Weights of a small GPT-style language model, trained from scratch on English Wikipedia: vocabulary 8192, no biases in attention or MLP.
Each number is 128 + 32 x the weight over its row's rms, rounded and kept within 0 to 255. Layers, rows and columns count from 0. Numbers have three digits each. The size before them is the row's rms in percent of the matrix's.

# layer 2 MLP down, 384x1024, rms 0.0395, rows 0-213, columns 832-895
096:163137124156124108177155133122138121159123112142112130135075106143181118151150173164165141123096127158138087130187096048096142120129164146138081144075133136136149157137115144207072123160082136
099:148117163122033184140157169140151140124155159104143163106083121198168126091135117136110138127140069146159117146165121141087126115172160164107087098162134147133129159087133160115179095104107140
099:165130071116084069131136083124097138130144165086122101125121132147059114086180128098102110083199111165159126058122115126204152171159095113121153126136056196133135092087140174120146103146125199
097:103146103067174089137107154123113141120152115088102170075172176115137053123135131072147158110131100107155094163190119119145153117108131128122141139131101175160099118162173065109224103145188091
095:102095132185059072097120173137106085105127119149105130075144185112179123144127131120182125111107092171106077074149069134133110114134239160095088095097180062112117151056151086119128111159145065
104:106122123110147129119104148142107138078125159097090089161086131054160143134133106103167174124117143166158134141192129124141128079084149110133108122134133078201111039119119125134105080111149133
099:169070152127093091172111099081099136162118102084120113070128135076137110111101096114187111131132182175147125143099120140146107121123082081116162112076149104120206121060078129113143114049133145
093:123153130110145166121149133155155059116148101156147122162112152150188077115114112099127124134182104161107114066137038161132105088118150085096119109133121209122147117196185190070134114099159149
094:088103112100083129083153122169160150121125087115146163145208181127122126107203137136175107115160111139135100143124133137099141127119107080052037107100126191161111168107177100182131132143110212
098:169126127098093084186099124130118094100081123139101124149142094145109123144122125094109135086120155166102145124111115157197148126131183137162190194162063094156150066171181130146067107149150132
102:087082169127129138173170100171149145179162141165164178088172175135141115119101174088160170069175135111101128101077154106189153158113139112078075103131141204133134091169166182164115084131157146
107:131123066159148076112127177131133119104159091150152178126138139074082137142122156104203132155085132113063181132135147133126129183137135133065133163145132129134183135049110050126114137152081040
098:168191115131152133126129131152132146146102038166099133047128029160146127095108115083167142149084133110120102117052043119082131122127160069085124147179121146106116187073115110071105206148138114
103:090136140089066081116130132132121152108100139116137143126105120092164111086148171127141106137150116106191146085114168109083137155156187152136111119112117117163178138110101164141171094205175080
092:142149172103095181101123094055088145167190160066113140121158171158098149157101111128079154111130131142129119163174122135118132160113161107149061165113132124204142136105159105147108138065147153
104:151115111239084117146143071178179102115125144171174119092105030133115183123158107159111052156126068077115183103107141085095133104115132157173150090135113130143112147091204158063123166147141118
095:145160142113149098100135136158168154111107143128098092137107130110183142112120153122085155133098121097151113138109207133138099053173128131146170110135071141115114155135186092190088137136161134
099:105081134074107131150154147174151112094094178175133177103174191193167061137141114140208109172126120099106109104077111159116098107066159162185144139133123151094127109171180151135155152135168148
104:061124106144044068133112160103128170163156119118124111130117242152150075179148136140122104132099135112126143118147184094124133124118114167135115127127145151146158162181158142087079118125126179
101:110177163112098154084121164101150159065081103119115161121183134140109135146175134040113165120139067143134181109092132155151120126192096110173107088110144075129156141127082091140118221178162139
099:102122092108111115011105157139195112151054106105116077117097161181121136144087071158111120131162110125059122139160109149102131144118119167110169135197108121137079105123169083088133125164170143
105:122146141134089168089150107091163148049231113107126138139097140197084132090117151088136097135137125184149103150087112142182122101085137091130178145028142189155154110122103157093147155199111173
102:153177098141096118134100108092136106103095114158101163105110171156106149150119139116140151043144121145094148082156069120158092047103148117145167077153106084102183118072108121182180130132107093
097:137172098128129118117133089171081095176067100139143096170090094061115151127133170179124144100125113097056134101115099101097133146116121083107159119152089135016107124106210158163097165058108211
096:111124135096112116132149092088125209140094148112090083137120140181137150115152154135141135120136103132130113139094154177083123096123086191094120094111091152115142099112044113149110151148121168
096:110142066140188163144069100129160111112158117135113106128193081154158130189151151148161105147113152158169099164104128139140166126099090137081115071120165112106141174124124042101167103087124123
098:202113142150128071134167154167111186106109189102157102187148121145094130126117138077145155113094105096129144127128131108038129144146131142134083132108142130140126145106129046084084139111120121
098:163101116143188184122141172120131092116166156142182125099118164147124189135113052158100155084165158139194117107144071149108145165062145102141078119091150108159137162130105107149188160118150155
101:113109089136070082108155170119168103109089077122177162147048136180108097113194169080128103125139184171116150171115099134133147150107112162131173096167104103176141107086128126122139122080141079
098:143105150080061102146116152097150131146135084149123161124155089139108121118172105142105107092110118162178136169185110171093099147162142158148155145088066160101126129141056111148105067159130098
100:131112099134102146063113176125118188139137149135140142148177090127145141179137103120083143117135151141093140096144131131150109156059135136145240114091101145058117180133115127099127110144145141
098:080156144141095157093139161158153110113140088120102079167061093185239146147148122125134062122105105177100164046121098124145126145092137173128128091133113133182143111148162098165160131138160084
102:121094061156112138131166114123146062161068126194154129117152120066139100114166089118142131170104134127124133158096042151173105109150115102137147188124140107107053059160136159090146113140114135
098:094113143107126141128107150098113182145132170126063126133130134176150104081170084149112108093211248067156173127146157127147173133114149151160140123130097103131152168112129093155071101133155075
097:127139185158151093170129170139054145088097165106088116099121151182119085129094120115154108145142143078156103076126142144172161132110118111142140101097106126074173155122140108167105055083148137
101:185143113107136133118182107127104218087114142110141146122109115198072101074074121106100159179146085132089113189100100110091219096077104099100182110138184145123108126194092138131110120096157109
090:090105179123160096139134099142154128163141071053138153139139107123143144129145127154080115122181140130104159127138103081127125119129113183156176150175091098081143166051149099113152144084105169
102:106060083182090153184107125131172186135105118100123147120209135175103134150098173139160131114110184103089159155147170093176184108125127101088161158151132138078124090140157097086106127078133156
099:165235128138172137121106120075081053086169150076084150181100136177197193126136078171074088152145096125126096087142133120181115093105166167145165150115115112132156167213087146130066076149115116
098:094185065123164163183139120043113167150133101112176111195086187155105151081136132117106127106178135102131061127103140140107168151129103122133095145140136054170091133204141163088152095118101065
098:121122110130175196154128159102081128168113112106124121180131096152137144142107097131121106150171069122169183211138139114190167164115121159154130120123159098120142137184127116072033099141093153
095:105149131167088090121100034129129150150127108086139090114134130137160170118156117107169156098154176150119153042118112122129139135174152131112099177108117170112160120126140146151112126112144148
097:167140097160061089126121145098095106087159177038159130056104075153070174120168093130169099117154193076127137116193091098133103104116137129194071078132084148161115147120169148086118180098082076
098:165121091136145119132203102164143099137132191124116119145142104124102080137105088124099144155123174167123111141123131178096132108162135132163136178102112119140128113190118141170160084127117125
095:113133108089172136118137148120118152099161175117138099178130154150099191152156073139145208133100100125113118171153102109144210137124118178169195134098173083083143130122091181226108118080154124
100:144151074137173136101130147117146121164092179129118185105187060089152191198192083151162134101177110123076102105139092159090156137052106121160151107177078089120124093121084134107084138111161136
097:132124107157087131118113129084130095119146073096158157165078104126106089147124178195162089147082057130138121139201191111126127198101117144087161154124110074144104181085113083166090052142124131
101:147152107084121137137119103148115168136125129152173093125097146174126100170164160089159144150116179114158065058140142106112118089125090131071140102121077118133099114161123165107140135157062150
095:125077111131166132103169138122092184136218142079113075124172185101162132116102110100110154116121124173178119140191106119176178185091119108057128082135133098125150134192111147148114136162072129
101:146077151152125145133132128136143142048156156210145110175168114114076123159138124129127086108094160070152082170136103137124125131110092152134093120133142162157101088136199162129097135147142096
105:128143102102133153096190197126163196145139166126097142167070157144136166103081155105094100158122159121093087180127129119125143142157149118085130082169137122087092106193165163175172134090131162
100:142185100107143090161124132127129109153101135162169175137159085118118134084087149061109125087130128135134166108104131134115161145107105109088094110153142107095128118093095118112124154141172164
097:108172180125093109122114098123109089160143173081168171108137180105105126167140111205064112101149179096124148174157118097121140098221123098130178123059137143103165180115192167185093112092116189
098:115181126138138163155081096171158132178174177141167101090114114068139142087171162155130142159121210152113090126126153124095108118145104099138167147076123093149191097131172158096105198117122095
095:137153160169126111152111154101097124094137145105063132133125110118106140140098207133046143155082091099092131116106176133124130144076166176161096162122096186097102140085108114148134108087102132
098:168115133145044119092117148126115162064128123112139112169130118073155161165093093179132142145167182131100138107115130132126142163117045046111170101100173106185165165144157128210141086176077132
103:151165122096091185156109118150072139081148133132130149126104114181146091192124155093156099103092094108142061147132169217151108152104189130157133102105158167159154160097115154182172141159103155
102:097113145059104095198134152104148118112156115118096109065133091184112137150085167158153112077081130100155192145078104064168122127150115087168079149127127072186143095155185097165118185118134149
108:150109122104192148106161123153113090135179133104126126160142106127129149090147097153103110115126105096150126172122088072139174116132069131171097154113065157088115114115184162121166121099104151
102:100113095134108114132089182109121165118170148128120125150110137105122073133112089078159109130095138096091076181147115143119128089071089174070177137142149178137086075139128107202180119125182099
097:104123132121118111163092116133142102114131118154111094075125125100175078159095128144154148176049140105163120145128171179156186163086156143085068139176112075123127150108072103128150174109151117
103:102133158126178095135127152151189111157118120135090101178059185151178071129194160154073148157131141117114170129091122124125120128132127131077112134135176154148105170163122111093134110102155133
093:110099101122102129167147104184038143146150136152149088136140059078118175155104181169163117124138104145149098134167084132190137147084094102096152104083098102119062125073070111144159205123127127
099:148146134103132132150118180107128101102118134130115131063121087069063193178142132168052154070201096054122208129092075147032095161129154153139125112139098148114112041041117151158107101032161131
099:188157115119108139145163124123152062092134152217110136083104147173114151172094175109129126135141137126099142150178117197125092139070118176131148074160173073060181108144090072125106173165141083
100:155147101138126157130142105132101154130126129136149118152130063126181096155138096141129097080122147071118111120176083159139178160170095167142132183156195136123114122160188113110055144156131160
096:096142140074141118151148167077148079099130072119133114084164084091146069147096173141156112148119140163128109044109046119118101098132155133102084104158128072147088120125053127118119124077116196
094:143151133087139096124133172142155175075148060133136107083170148117181109123088173192080103108113125116145115098101177100162115154128143117151109061090136117160142107162125129177146140200146135
102:157119117100109081113133142129113127163090116143084101127139112070108131111141108109157139188154123171107132158176093137100132137147147147090009103124134135148097158173110163128109113095142102
100:094123174086147108141187123051095099085148130110116185083115114154115148145135149087137091166109132117145134135125121132120113105101134106149184135133118110185093104096113100121046096132165144
096:176167136129153094189124133121102056127153156163118123084051105171154129125133115079139140142174214183141118103105064072115083149124119146129125123168117165132142236063115128120195122110138147
104:128100136094099119126128139164093149190098146125077151164129150118127099190094102100164124108156163108085154115090157139143103139075174132123172125132117107089100094127080092092124133152123097
099:102074130143106148141074138115141098124077085144175129136159139072173111149083161059133126124075155124126158018108087121138085123120111170162125158172130119107142130148188148106181127168101139
097:115048135143142128121139063220143152108126059104132120086161151118137105121107072156173156148127128104073156071152156159244082153127166137106155120109171160142118108139160129125166148181126135
237:144090109128080109167156087122116098111149145104137113118154119149142077083159160079162095146098096122107074148127147155119146112083178101112151140194097143143081116136145106159090131118119115
099:107092118162156129109060134147140101133131101170166085129157171100092172125087143185170126091115067154145119058166102128118173099132153114178109074123142135130141058131159099143137106142122154
096:041147114212141146140105108151113105168170143184187143180192118089081096135159109122140161147157114139116127086134094152183177155115121159100079111159100172122139028150102121095162099117129144
104:129171120123177136145144098118162125113147098192116076088112111126141195179175117147110123182165074098138075164080107129180123079144102089104143158127121084160128113168188187134099141111115152
100:120075121177140179156155102152138166172145132100116167080180154127152179167082159193158184115158159145155151172162167179135090105143116091133123131122191114101169084072139118099117103158135130
097:114097092171099135112101107157195176192108187111134099137153083070134095122115132107204109132085071179088156136064146081155064119151090174132147138129176124112130151136153057118117188134125125
099:125113134104148164108140106132123114134148150076103093128118156051168100128118112162090097179040109129132195139084078142131108096174165130104181076098135149171085134133100107155142140123164087
100:066101131183121146123119111163093117110139071126144104125104199087119125141040096170094172112156151229131127089156129082152174134126122120080163169092142101116115141131123158128172106107152108
098:097083095128097125100131141143031092152119132126077150119090159146115132124152150094154121123134114182157194059188116050211108104148149080116138098173142130069101160187103167132129084128167058
098:127143114125186124126094140094110144157152154124108078133142130172130151072067122136104128076101170088143063140079097112115207065135111143168126132168135117093090172111142118097135107094146147
099:152113130146143130115097170082085173137145101078124153170094169118116117157073106129103142137155140128130090119136161073110111154173114123097113132160154116119139182153149174117107113098131111
097:110116126156206133131145073119083080104122125081171039168158113089134169115139204149097133171114080166105145113136114167120161103136106102147153112094183131117122110082094035132164130099128115
105:168140108143095129159117147151099178069123043162152169121084069111092168121160149120206110146156114104117093122176145161123106209120130151102196165150076097146102070065094145156131152156176125
101:174161154132180187084118112097113123130140095098105144128195129086133064094127115158089163168121111099101132165154169214110091094056115147089220113163152182123097107139174124091135148155118132
101:122114147099170192119199185113140124103127131104133147135107090164118178155084097120160088175111136147151131119129147080153136110139104161165069155165161157072170129213133129091090105163089157
100:145146174181124163144093150144076070160116069156122171154148141143089128158107094086075112195171101122141117070129156099148126165144144154126133119051130158120106158128135107154175149148095139
112:065138173132153099172065178134119059105103110113133077143101145114151124099183113146114129103126126103095081108117144076127111118076107142123102104169106121101150162125124140135114170171139153
095:133074140155105105084121134140177111088187179143118151177149146149120140171186057210065124160127169151136132108126077140153129117113127095135115133089124194154121081175112159108135186129119085
105:183114115172136114092128137152123146035123163203142131144125136139075063116104116117134165141081105059100166131142131114171130141140124129151197155131182181165134088068135182189151169149098082
098:110119177131132122152082111172124075065149081072113140090103136110133150097114140133164136114120100130083137095181042125057165095090120133182079103124142116133146105073162064132119097112180146
101:137113086173165141133134114107134187141144153137134067155130109141101151181168089103121136120102161113098144143090115149076147161187090135134160144098184132128114164161101185135125113153106152
097:107138150112170139096129080112191180136151123166141143187078123069147093154132150129098168124181090078170159207072148156120120111175153126139183139142127125106150120106143163112160111137098110
096:191161091123078130124161153175167099089144143171103105096092179092066137179144092161164081165153112146151068162179134128077091152118155093146156077127129118168110111151148131139097142068115142
102:134165107165094100060106102120122174090147063130073091092159111136075153169174128177118144164130130082091110114055034144097076105155108183063229146132156138132222156115113123085087164145080126
098:160153133167104100103136095139116096134116062112147114099110109102113173121198152177117129141064109182134188129122138112135114129137083102185141116092130143075126142108139174107162117126170080
100:100126142096092158159088167117148106133137192156147145157120150093138064112130154060121110090168122092115213157159193137151081115105168219123136114135121112162104062141089129191109108095127113
099:146140124154130106101050105102141100116132059170129106072100131104117202167127058106053184139124174146138099069103159071131138174146172094142131098109088104176150045078107112055181117124128130
101:134140109115090126135083092120082113067124147133154085163089142127081151164129159100105194125133151142127163099101124135146056107124127151121108159126151085181141082157132107083098115071158116
099:156124085149087167177144129135100011132111112118167105162101119105177107130097177117116152150152134129139139142109132112138107105129109087129095154099129175132103120105122128175113107135095128
101:128124124140115091111129145041154074116132081156075116091082114089193128112116136043107123165064110176084140112120112099125144113091087141111070148122115141114110152093120125095128054166132222
102:152139173081110079146116145119120144168146195184091119151100132111129112088172171151133089105144139160135156131152153125105153162131116079127175062110105131204092130151143148136076134150088135
095:114111130134125154158179133127131138124169132186087143141073190110120077137144106098120140122091129127131146182155149130123131182103184073135120107123073159165163130162134167130149103176095107
101:083118096151142175162131163151166126156171126152154148104178125127074128159156147153174146148163161042160063145112088128050108124142100118134124194154138126087092117084156118183137137169208169
093:074156102160117097098106129119136184125143167097123125140142135157111131140096105198171174156042147088113093146143143141140137177136155076139117100137145078154130129209122187170133112082116083
103:132136083099167114157170167094083139098107061162102144170156102107065194080176152106077052151176122132121113153165106143057143070146115117188171097120203086101123089162120082116135146137142132
100:142147103148134124177130090087147038078108091145144120149083124173164129136108145074081137127137139097105117099177099105165098191140124141147132171108137125142165074137125072099092166160127077
099:133166110083111122160126127090171156147127207131148136133070164141077120179092105146139160147112120111158143128088183132052088129056120115073155119119135107139117104109156137111140112118147166
100:151151171146107104119114100075121114118140182076121152125074141157153142098100132182188085149106145142147098160078193144199157087097182111124134134134140165187139127133132098035087112166149162
097:160138205075137106127135099123121152095102147067106092145188117145125131137088131098108082138134064078140126118163066156110149153111143153176165138141122132119110153105187079128129131148143111
092:055099140166138191152064064184166100163090144154189111156168111115119133188162128105123197058085160075131142114115081061095081099093111131116117142088113133168132160071145082155151152122126163
093:143152155173076109102030107139118164200095166159166163140048081131189152137100095080127142159095106094132136123149116116138148079138057164127116043157152077177137091079175115133140135137104084
098:161110157145061136128125108144006120147090179129124133152129134158134197085155187136134092134115119122126194171123112207147196053030117100150108161139120139069132078124120125108141099162151124
099:102097090106147152109095080101138141116094092058152181098113130150050131075132144096112128157105135131124113077110157133092138127092160133156074129111134087089114105183158077126113072201184104
096:119176112163104093136084169141082129130074087202174127175098100125176127173140112114109108110184132123110156133127184090076147098122160064188096142110078137122124167167130114126130087147147095
095:144128076130164080135121194186176045114096112159105125126125096103086106124082085122108080116110117119188126107135136161115111158147139157137152171152087101093115101098065090169124147220105092
101:129166081161086144122105160145150119134110074140145102154179105140160169113151173140162161168187052089189106141083111122163097167169134101145058174148155151146118182120098188113109086152131060
099:079128147143126153187119094121099082106141118119161138185155133135142112145161114182147147077137107134138157183110146130212113029076152156071137140123150142132128166083128173194136119093112135
103:110179125127113138106136156120171201099074079081170064115098146080135195114068148108112089077101117105095113123141120106150101125181103153114150135130143142069128120079181144090094172126040104
098:125122084099112099096144200162110123162119111168114140153109105147057135173082146114135095083182089124155143115138095153138118159133119093164167137094102109124086185117126189195160145149094121
099:135069103103114153169138067090131163132148147137129221135115157150141170171146149096170109138118170077166199212127091166123127162100068134134127103102144132075128080101133164110183125119159157
102:117141133066171082115115186077135123153119135136107132078093188174111130106167163160083162135067096110224146171147158176116140127190116186134112097099128183191125190131079167140091133137138152
101:141151131087152132121144115140095148132108097159128122176165132155105105207130152187133143155082119075080177178075104170089126115160155142140089067160109107078112155135070051148155088096134095
105:203125164100082095152090184123128084160146199182188144170166108180136089149160116137060129105138135062128171115077161172073111141127168113168187141148126120138114101175195139131098164114176056
095:119141196144163136134103146159155117101128136145138131145130155127124064089144102139157083063158136130116108139132197123143176162119108123160167173121122130160102141121123154132133163166109098
100:110139118119118196153125164132088129148157159131107159066094122137176103132176110177095113123143075140106108141153121152104111090133139110067094118148113131085121107116124154172163179114107124
099:122134147147147202118077078090158070108145120124107130120060163071061093115107092128179143083139161121127125152189129102126091131102187150104164115138096109152154149090145089137171120105108133
095:113144105094135155219116180132145131172120190109085143109159183114101134133114148111090114163080087127163114122098085173081149128096125129099086141139127137098106061120188106096095083123177093
102:117131162061167132122103122177127212145158096120074101131179103143069236100138088158139153071077118066152098138125089104104194132120148116156078170091153080135174072112130124106129138097129136
096:046077090188152110136155088060122086066157101107133102080202145095097114111105104137156094136082118097068119152180206165111124102171137132102133125148099117151124091132138091115126105154135095
108:152107132066181164121171177143055184167092167116197162166128142074160079165106121086133110164090133148100124143059125143169155135133173187144160116115129162112095149117139080115123098108144100
103:110108090100145162092160122129080106216175122223141159200110126123123082092119141108157139151163161118101138178159195080139149155106130159117108117080116150147132140177149115089135088137098182
097:200117126157163096161049130087138073100122129161176179159085165174134136151130164090115081121118134131138150159148089128136066125109094132164142164175173186170135125148152193144171135087181119
101:119196205141150165129146137038114061104107134122096144070131158149156110117117073138091153152135191059179118159136092116122147090140052174085125168155119185078132092140100101081030122144106217
096:063111125185129178046121118138113132156136086112141076142100157124184194106123124167144136146107141139149142098089120108121162118136166152086128142106142098127129194090094166111119150117076155
104:126111143116128103101137171131203087152129184159118139131135086135085151077166147146061113155159167150160129094134104139080094137159113193167126197101110148109115100081126214115105165129119180
091:132165111088153160087123126071137050129152186141125132198084082116112112093151140114194100130112103126167158082123095118095112155152140045127149167057137133127133152191136157138147195106160097
102:114120072158183118116148092039053145064135136114089115127117145111107102124072089163116125103167141158115123192178117158176124128130155113120114169112152116137121168079133145123123097096124119
093:181124137118158180098134124087088146083144117150100126121104092142066077130102105079148070122107111104100108113108075166168125168079121162162137141123078075202134135116128138131144088182192085
096:108173116180093124097134087072162097145149047163108109127114130112109113158147138155143092094210133090110136143140167099150200121145132052106093100170122132157094054095117169108067081092084149
099:096162166126125134131120163120134180117160088077103175055080072109142090126078099113154148094139153167159172123109132113108167169086107141112161131105157159129110100175106213074125100122091104
102:124079188156131138158108125109099152139121084154225079123118099111139175163168138105123189157157157155128118115146117091136143045151139119107096155117164159101134165102147069157139178062071144
098:160135123056100134095118105168100139128152127157105125178126174167140119162142086094097150120162143198134164144165084148128125123156127093116076137130122127194154125158149108107117174092085134
094:093102098116110088099096115118146071095155184097123100153107139103142124053126119144139139135079130116166082154101232119123102114112124141146134128115164196199107158059097073077101174106125141
098:128134073107125147136101110122098163079091137140134062106109101182127101105121118127119152218158156107127107041188140128177106082124148158065149152151138125163098148102064198099148149157068117
102:165110136152166173118080160157091066118107093120138106176013120081085146131151137161053139174086142097078094115147141116109070062192101120172175136099050079164116089134139087179135148029178154
104:148129180142138118107148130091180134119059090121112089124152094094153110084127136059151142171123171203122106108110147161233120171157125091129035116119083120092131159129144190138137140152077120
099:142097117124082139085136145097105158137118108165160127170141165098187173138077119037181090097113138109141065119108214139134105119096135145097115100145139147174156147156053102170108094166189156
096:119122106109157053104146156153103123120170152128145152144087114140098154135134131114137086118104125099171080130110149124142089140126107114160137114105149180168151093115139131186210079175153130
098:129086107162105089121076145128214118095085128176122128103104114157167131096131152098138174079110194113128159115181209129161129140145130158150103108107121080128091134060040085121111141152111101
099:105164094211096146122066170171192208074142078144096125086075164197167101086084084118113135056068149056084130097102156120175125120095169133173102151148166046114147111140120099137099170136103105
099:137152100173088142110178154099122083152102123099168067105127112099142100138086140078108073089091099139114109107059121099200114173134086076117044076118164197212128154133151110122158137166096124
097:145099126137088164083121163134145181194108124122145102175145106191133141156173126040066188162140098146128121157146120111103093088167076097129100149140127136069125171165143116172122146145085145
100:136153066149098132117131100106118169167145174125137171100151151135137075116176140081140151103114096146083166140155145146149157102104122091074090088136116128153160126143128109119109172131126065
096:162140113199164117098091176136103111140158088132095095166149113202128068114148146153048159149099147073121102070138202107120115186164173170177141138106156082057106080189114162105144095154164134
092:124102126140076154138152160053108159129124156050078123092134126081169112121178113139170145125072171080116136141154110139124147157178126119107151117179149077139163094120171190118114181161152141
098:154196080153134150134119076134065161080179155116131065116144120161067177092112174117160131112121111085124132099105125149105148109097133169119104123145116126120126108102209106104120144143118083
097:090143115154088118138118151162099156143137100119089152151096193126131110136063110141074092124113120153169165134102126135125146133132142139128118110104141129135093129162069092098095160103129117
100:138111098083183117110114146113127102038096123186225167142132082105109126194185178116139150161151181141148143172106128158099112106172141187143127138092109121075129109145121159150099071165173158
099:119134132114150143078139127137115163166137141191154068178116164079138095113093077145092120138105124131164077078111150111124138104103106141191084130160111121131096146194150120168069082125126158
096:127114142096103178121142148100105104114129079100101161123093063074081194074095090074149168174097136159145141104128089162083160128128156135110093136131171150168166107125106044119132123116146100
100:105140142145188134148105116165107098143138157127018170092189125165067098070155155154162173101102103169092092095080124100082207140128155121132085110088123100140125080177064175147118158138148125
101:136073164100152162089106130172099097154080131142063130098151084158146110092169129173096106066119148126177200111144089104153179138144159117135159090089077152112146127119094135159174095123135156
095:110089165096124160153117118088055086118144074161153175131082167103095113123095133081121140114080146145157183093119132112144084134112093127127093132104141161179183162137137119132161164135112099
104:205156113130129143147103109151137126113096158094107104147159102126205114130098129125104156079096128131105168118201119113148164110101073126161141146072115137163109030199082084157073121095105158
099:114124123195180175148131137132126097090077140140126068121138144105108139161158168119093092074106143096123152120095101069091120104166148091166143180154196106095087140131118195118097098128126119
096:114116127111159116129143101096116101109151144105134090082125128145149143104097138141145120189123157082091164119106175123163161123138108147073127104087100127108128180160153109080111139097101175
103:141063124142079132114123143133159147110166181074135113119165122153096106095060157113125171221108148173104138135106129170083116114116139193116142116112113175173129137180110129143125138160139140
107:131133125113137127140110165162129107148133113148069116092160110157125179092138106173131102138143148140174119147167107105162158123101134138127098170145176096126128112137158103145196125174092131
104:177151150173183136181164128173135161159175158093139141117139106046122137185151138161108090103114182067129114124117082108127106090097047187166127141060112104120120098066086138156163108094177091
097:132149144122172095129133135094151052114112122141119136116151138152081133125138152135163144108145067107183110126146090174130101155094138104134133128149123222138146120069060145110106138163096107
102:106141130187077082088124100129103092141121068070102134132165141125128124075067087096126149112101173152133166171158086107197203085127116104031107125143123120142130132135081117112093140142137125
094:164100177106078120167134131142054098138147140107118143100155149112084147098125151172174106144067152107109159127097185157171152116107158138102113130150111201179131105129149124132168129092104105
097:152108185101143132078149131157111104074111137073061146166134130080114100123071146087095154155110092141112180106066149113114130172119126162160121072133136148139112054099092127186126170104112082
094:148126144124147132170191163082137143080126075146122048062131116111083112181137162094155082118100142130116099094102074111084079098122150186117088098180117077139141161083087132155166171162147100
114:108108178157161133084084212138088187104151147178150146141120170147181158122127110105122155104151130117175162139104117122121152162103112141150106152162182109129165108125129095074119134148156060
098:131131131082107168100126103145152158174099108118173080150117112208177139109135152159070148109214108116107174141167156105125118135141117141102056157130161103130140096141144116118040155119117141
097:104067133100124156104172145118089101118155150216127206164109105122120128148150116106167170133157097120148104123150125173082090166120136130126122135102106099136112073177144168096150113114120107
096:107137101073153172119130206074141142101095095163190110067151205123151081120143096157179074127109094063137119111133134127108178110169148163151077132134130136102154080125110086123083117114145166
104:094157111133120118143111185097119091154144097130160159121161132134105132147131167177148126150122126171113173109100139102166026136117104095138151104126164130124121096114132079086162148106087141
100:136151169148138124158135089121172164139136133172122146149185083117145160100115179142136131108105142139132132161130121082147116072127164064149086099149165095129124080126179125144105139096135156
097:119153138145165117157168138161125131176084135150124095103146153126146107124123095148103138151107174196108072151110157086141140154138198155135144130148156163133150105126097138077168166090068105
101:129109072128139136173172163111147113112140148115146147196166091145134175085160121136183063119179136118117138160118113047122124090153061162080130189157082178114134118121130092129103090132129109
096:141184082062151119109128108160122104100098098121131138107072111166213150130132128101116139155137111160144067139179131178158056117149098183132083185149191158100140112112165091108134141175108109
094:096112079155149106111135160157080187207143121110142154196164121158107151124150130153070184101130114193118113137134141086165086128117111067134107165173148052135095159173093103139139143147126174
102:130085158127162145142061135104171103128160082174123171079119174133125146091170107171143110052110145121131133165114172153156110084136060154144135142116119108087114120159161116174134160167144153
099:134141116140104134078178113160138197095084148136123098116086077165152163123093141138098168104135142132164100125175150102115078143161111181155124117105201179174100095181152102110067163168140166
095:169114179065155080170122142168127114206130072146174073160103087182176105167156123085129119221163160139107127120126102153085066104143164058224170089103131121119078107170156166057115128106174144
102:139208152111115145158122102105161130088112191070119141089075149166126085126130120102145161173126179138130131122134152172127132117147124192139116121119168122117126142061123043065121178145130175
108:119081112154105136139125082122130155143143130141148148120125183162140130096128168157149134076115136085089045150153164187092122184054202196123099159095107123079129092114105115076118154117091132
100:089177117169164135107090186163178117183100178128097088117095188123162142137155149155155119175195130091125084140139075145116135139078138137123104122134140080157115168085106135208157165114132113
097:098141099154152098120134184135116156127085118061129191113170173158164141153048074104123156098122160145082138157159107099202168097117168096150102145117153120109176115139129146170104039076116095
097:119062079146150164096101118154073156188172170170136103109139077112127162119093102123144143156153131138132157139053156100083095136093163105121116114112173141169117163143139098137099111150091113
095:097104114189138178131077166124143085140167184116149089130114144045113075135160127069099153148127134127177118084146125170124169124142101098074085097120157180144089114166136172109184172134103166
097:116134139121145169097120148090202132065155213122130105113177145075194181139146139119153097174155145104108163134065200158126136104108187120141096162161131097107123122111070046152120109107140192
098:137108152155143110138111114154165093113132192162135134166169165119174108088114085151132101121163142125120111112111136062147124141138084154139063123114105156139151104158095150115124129115117181
097:076116137178149083052096146160166199169090095192081175132142109143094094145114099127131172163116158139184124154139146084112134148110111116138147170148137118121183145105151125139166118165137163
099:116149094148134180068081149158142152105091135072071123113114227094119116142088118117072116102097099142163122199133207145130108101179128141120180134112163117102126154163161093138102148118152139
104:131198145131113096119114125124121163074138170128139170140153166105107126058095151137186090121141158075176143164145121152053091109175178177093209129086105105103147170108128150138097100135094153
102:116125118140164108112117140172164169123086110181159128142115134129163161166154156087121191116117144122078120182075121176091112126160129130134124166166130142112131082123158113119144140166141131
104:158114128118081133108116120111117127155159105098095150182130147133078160122075097130147214125094116145120171133100122133169135102106140083125158151077142096095085145149115079141127098115103083
100:095086125111111160107113106111147103107098099144144139165136140141157092119079126217132130175167092159173146198166147121138097190093114126130101154090187142137129134128145153129072097157102104
095:179109137130129114180162104150106116162107107168131134157086179127088102134183205138071176119175126100140128133158130150087110142223095110087104092111160108126097128136105173170128192101164124
100:142124125113100122144188139132166117129104117120144164063125167143055189161140112126147139182083147154116136042075147100069087121111149121119191150106122128125130141066105115152108185093085208
100:116159125091093103084134147136131118224137134142087156118126126116087105134108141115134077097169183118143171124173150076151130137107121173153058119109134068152137141143103139209137135103113107
100:106157117108142082076192124060158117149133145149178163047124080133124125154184140123084047188106143096142118107111115183077118156116106127075141136158117136136112155113174165166124084126156143
104:087113166132116152151150171106114128141107164142137062130155125142126157171115115127149150140134091109152170082134145145164118090110107107085128174160092198132172154065130123120131092139092095
104:132097186084099079114107103084153173126109088142143084166140190166104075183140091170123155087118155153118118110107101136130158105086190124141192160109097144099113114175108092119103087182084110
095:145165150132151089114122112144153160152114123090136145195163126110127097173115088121103185135144112192176089130148080113119123145170131117135178144086151147126153108158152099113119106190077189
098:099164146149101054127110152153118163104106112140132088103102134142121154099142191116125133119192090074050132203098142063108139092156112176109113105157129112125123170096171120076092141167106155
098:161076095181060133173146156127094129231128194059116096101177077134098130135151134101126112122116167128174173166066120107099174122114141156187091090106118174125106131131170131089061116140164175